Each number is 128 + 32 x the weight over the matrix's rms, rounded and kept within 0 to 255. Layers, rows and columns count from 0.

# layer 3 attention query, 384x384, rms 0.155, rows 213-226, columns 0-95
[[ 70  92 140 120 144  68 154 195 159 136 164 154 112 155 116 153  53 124 158  92 150  71 141  88 139 167 124 111 156  43 164  99 149 113 206 187 102 119 104  93 158 150 122 140  67 134 148 128 136 120 103 128 158  90 111 129 155 118 128 154 189 124  69 123 138  97 143 150 164 130 174 120  93 115 178 171  97 124 107  46 131 171  96 125 116 161 131  92  74  60 148 153 102 105  47 129]
 [125 163  43 128 125 181 124 133 159  63 139 180 143 181 166  80  92 209 130 175 172 108 118 139  74 146 121 156 135 131 129 122 167 134 162 135 149 183  82 117 116 168 192 111 174 117 148  87 166 178 102  97 126 202  98 136 127 101 142 134 113  85 162 128 116 120  73 108 119 109 112 161  68 134 218 123  59 132 133 139 197 126 134 150 209  94  21 137 169 117 172  87 118  75  91 160]
 [103 125 126 177 117 149  76 186 114 143 128 149 123 106 137 107 104 132 143 133 225 148 143 194 102  88 109  56 158 154 181 132 122 127 104 112 196 139 171 140 130 104  87 132  99  37 153 130 120 144 113 148 164  98 201 105 164  90 162 149 179 178 136 120 154 131 196 154 191 152 128 139 190 133  52 143  34  86 160 124 107 184 115 133 141  89 142  99 117 150  85 181  70 118 174 106]
 [134 125 189 116  98 167 145 101  91 173 157 148 110 142  99 135 119  98 210 113 143 120 130 134 133  61  72 130 139  45 109 159 144 142  92 146 131 153 133 111 131 129  58 115 158 132 169 121 158 134 155 149 185 160 162 107 141 134 116  82 141 153  75 144 202 140 172 101 120  90  90 112 117  85  86  23 160 134 136 128 199 118 117 156 223 159 138 113 105 203  97 131 146  71 143  92]
 [171 135 189 175 193 113  96 134 130 138 119 177 106 157 143 192 104 105 177  79 115 129 117 128 100 118 115 143  99 184  51  62 110 142 104  92 127 126 138 142 111 114 129 140 113 139 131 140 176 129 135 106 116 129  68 106 117 116 124 109 151  95 165 108 160  97 152 128 166  84 162  92 110 206  50 101  89  87 123 117 140 126 138 165 136 130 133 174 145 164 189 122 118 104  98 182]
 [117 192 170 176 211  99 145  85 174 160 120 221 139 111 177 117 108  87 172 130  90 180  88  65 143 156 121 167 129 135 138  87 108 112  83  74 117 145 102 168 146  91 150  69 174 117 154 115  62 231 175 150  84 103 141  92 108  94 129 134 231  18  85 128 137 155  71 144 142 153 136 108 139 140 177 163 137  91 123  96 135  82 167 122 176 108  99  73 132  69 173 214  93 140 108 122]
 [ 78  96 127 118 108 117 113 114  72 132 140 120 131 147 168 118 108 167  98 133 122 152 117 155 224 160 159 156 124 137 142  91  52 116 144 152 136  64 103 180 171  99 151 114  75 176 129 105 115 128 100 121 127 130 121 170 133 118 115 160  79 164 138 131 197 134 165 126 140  74 104  97 125 145  93 134 130 193 128 156 143  90 130 165  73 192 156 159 116 123 105 160 180 137 147  88]
 [124  46 140 138 121 106 111 179  63 141  95 110  22  67 149 130 131 112  80 154 124  78 202 106 177 125 210 120 188 103 234 142 128 164 127  97 126 155 146 113 142 144 171 161 166  76 145  61 164 102 251 215 117 150 115 130 132 123  93 153 133 158 148 130  52 117  76 144  77 132 126 197 125 138 177 115 182 124 141 155 137 143 161 163 151 148 130 124 123 142  45 119 128 130 166 129]
 [166 150  77 184 133 105 152 128 179 131  57 148  82  77  92 149 141 107 130 104 114  66 204 159 128 160 176 111 142 144 155 155  71 224 107 156  53 175 123 138 150 151 126 129 116 101 174 129 126 122 113 142  89 162 121 160 147 177 137 104 153 167 116 130 166  91  84  79 151 100  91 132 132 158  75 108 125 160  98 117 132 110 111 126 180 169 112 172 165  69  90 148 193 168 162  62]
 [ 86 156 153  87 126 118 167 154 161 126 142 142 128 166 122  69  82 156 134 108 114  33  49 132 146 153 150 104 117 124  98  78  66 165 137 154 119 128 100 202 106 113  75 153 137 167 118 129 114 158 132 136 105 147 145  88 128  64 175 187 119  84 121 243 135 178 162 177 149 196 152 192 100 155  37 136 137 192 142  95 113 158 129 126 132  70 174 136 150  97  54  73 154  68  93 185]
 [ 73 124  84 159 152 156 101 109 104  98 117  78 107 147 132  33 101 100 129 143 116 128 123 114 141  95  99 140  47 150 208 111 126  77 131  80 196 108 139 100 163 160 149 174  93 118 131 103 179 170 117 123 146 170 171  88 203  99 137 153 115 163 183 135 145 134 127 181  88 122 127 167  53  94 184 137 135 111 137  61 136  88 152  61 161  78 122  84 152 181 152  98 158 153 101  86]
 [125 148 143 188 192 146 143  94 132 115 106  70 158 180 143  80 127 111  95 111 143 154 138 205  98 201 175 142 183 144 124 144  65  92 102 190  39 193 171 116 115 165 101 179 165   0 197 159 110 108  95 173 105 121 115 128 199 109  99 113 151 133 123  89 146 174 145 108  85 148  94 129 162  77 138 116 151 103 142  84 116 163 185 116 143 119 171 118 110 164 168 116 135 118  98 146]
 [145 205 120 133  97 130 132  68  74 197 111 187 135 117  80 123 112  90 201 127 167 115 183  38 135 174 222 133 128 112 119 133 144 116 106  80 168 172 117  98  96  75  83 107 143 126 114 188 131  79 201 125 119 143 148  75 149 155 152  95 125 136 132 135 127 159 131  71 101 107 163 124  60 166 154 162 112  97 174  95 115 136 110 143 155 164 159  95  46 159 124  82 205  92  92 147]
 [ 71 105 176 124 128  92 110 136 122 153 149 115 133 128 121 108 178  65 137 143 105  64  56  66 103 120 104 160 105 103  99  84 104 118 118 135 153 141 144 158  61  82 104  40 170  78 131 178 144 152  90 137 127 153 155 150 151 132 162 192 149 133 122 182 124 149  90 125 182  57 131  96 187  90 189 116 118 127 118 152  85  98 151 135  49 164 107 153 107 141 119 148 150 136 153 161]]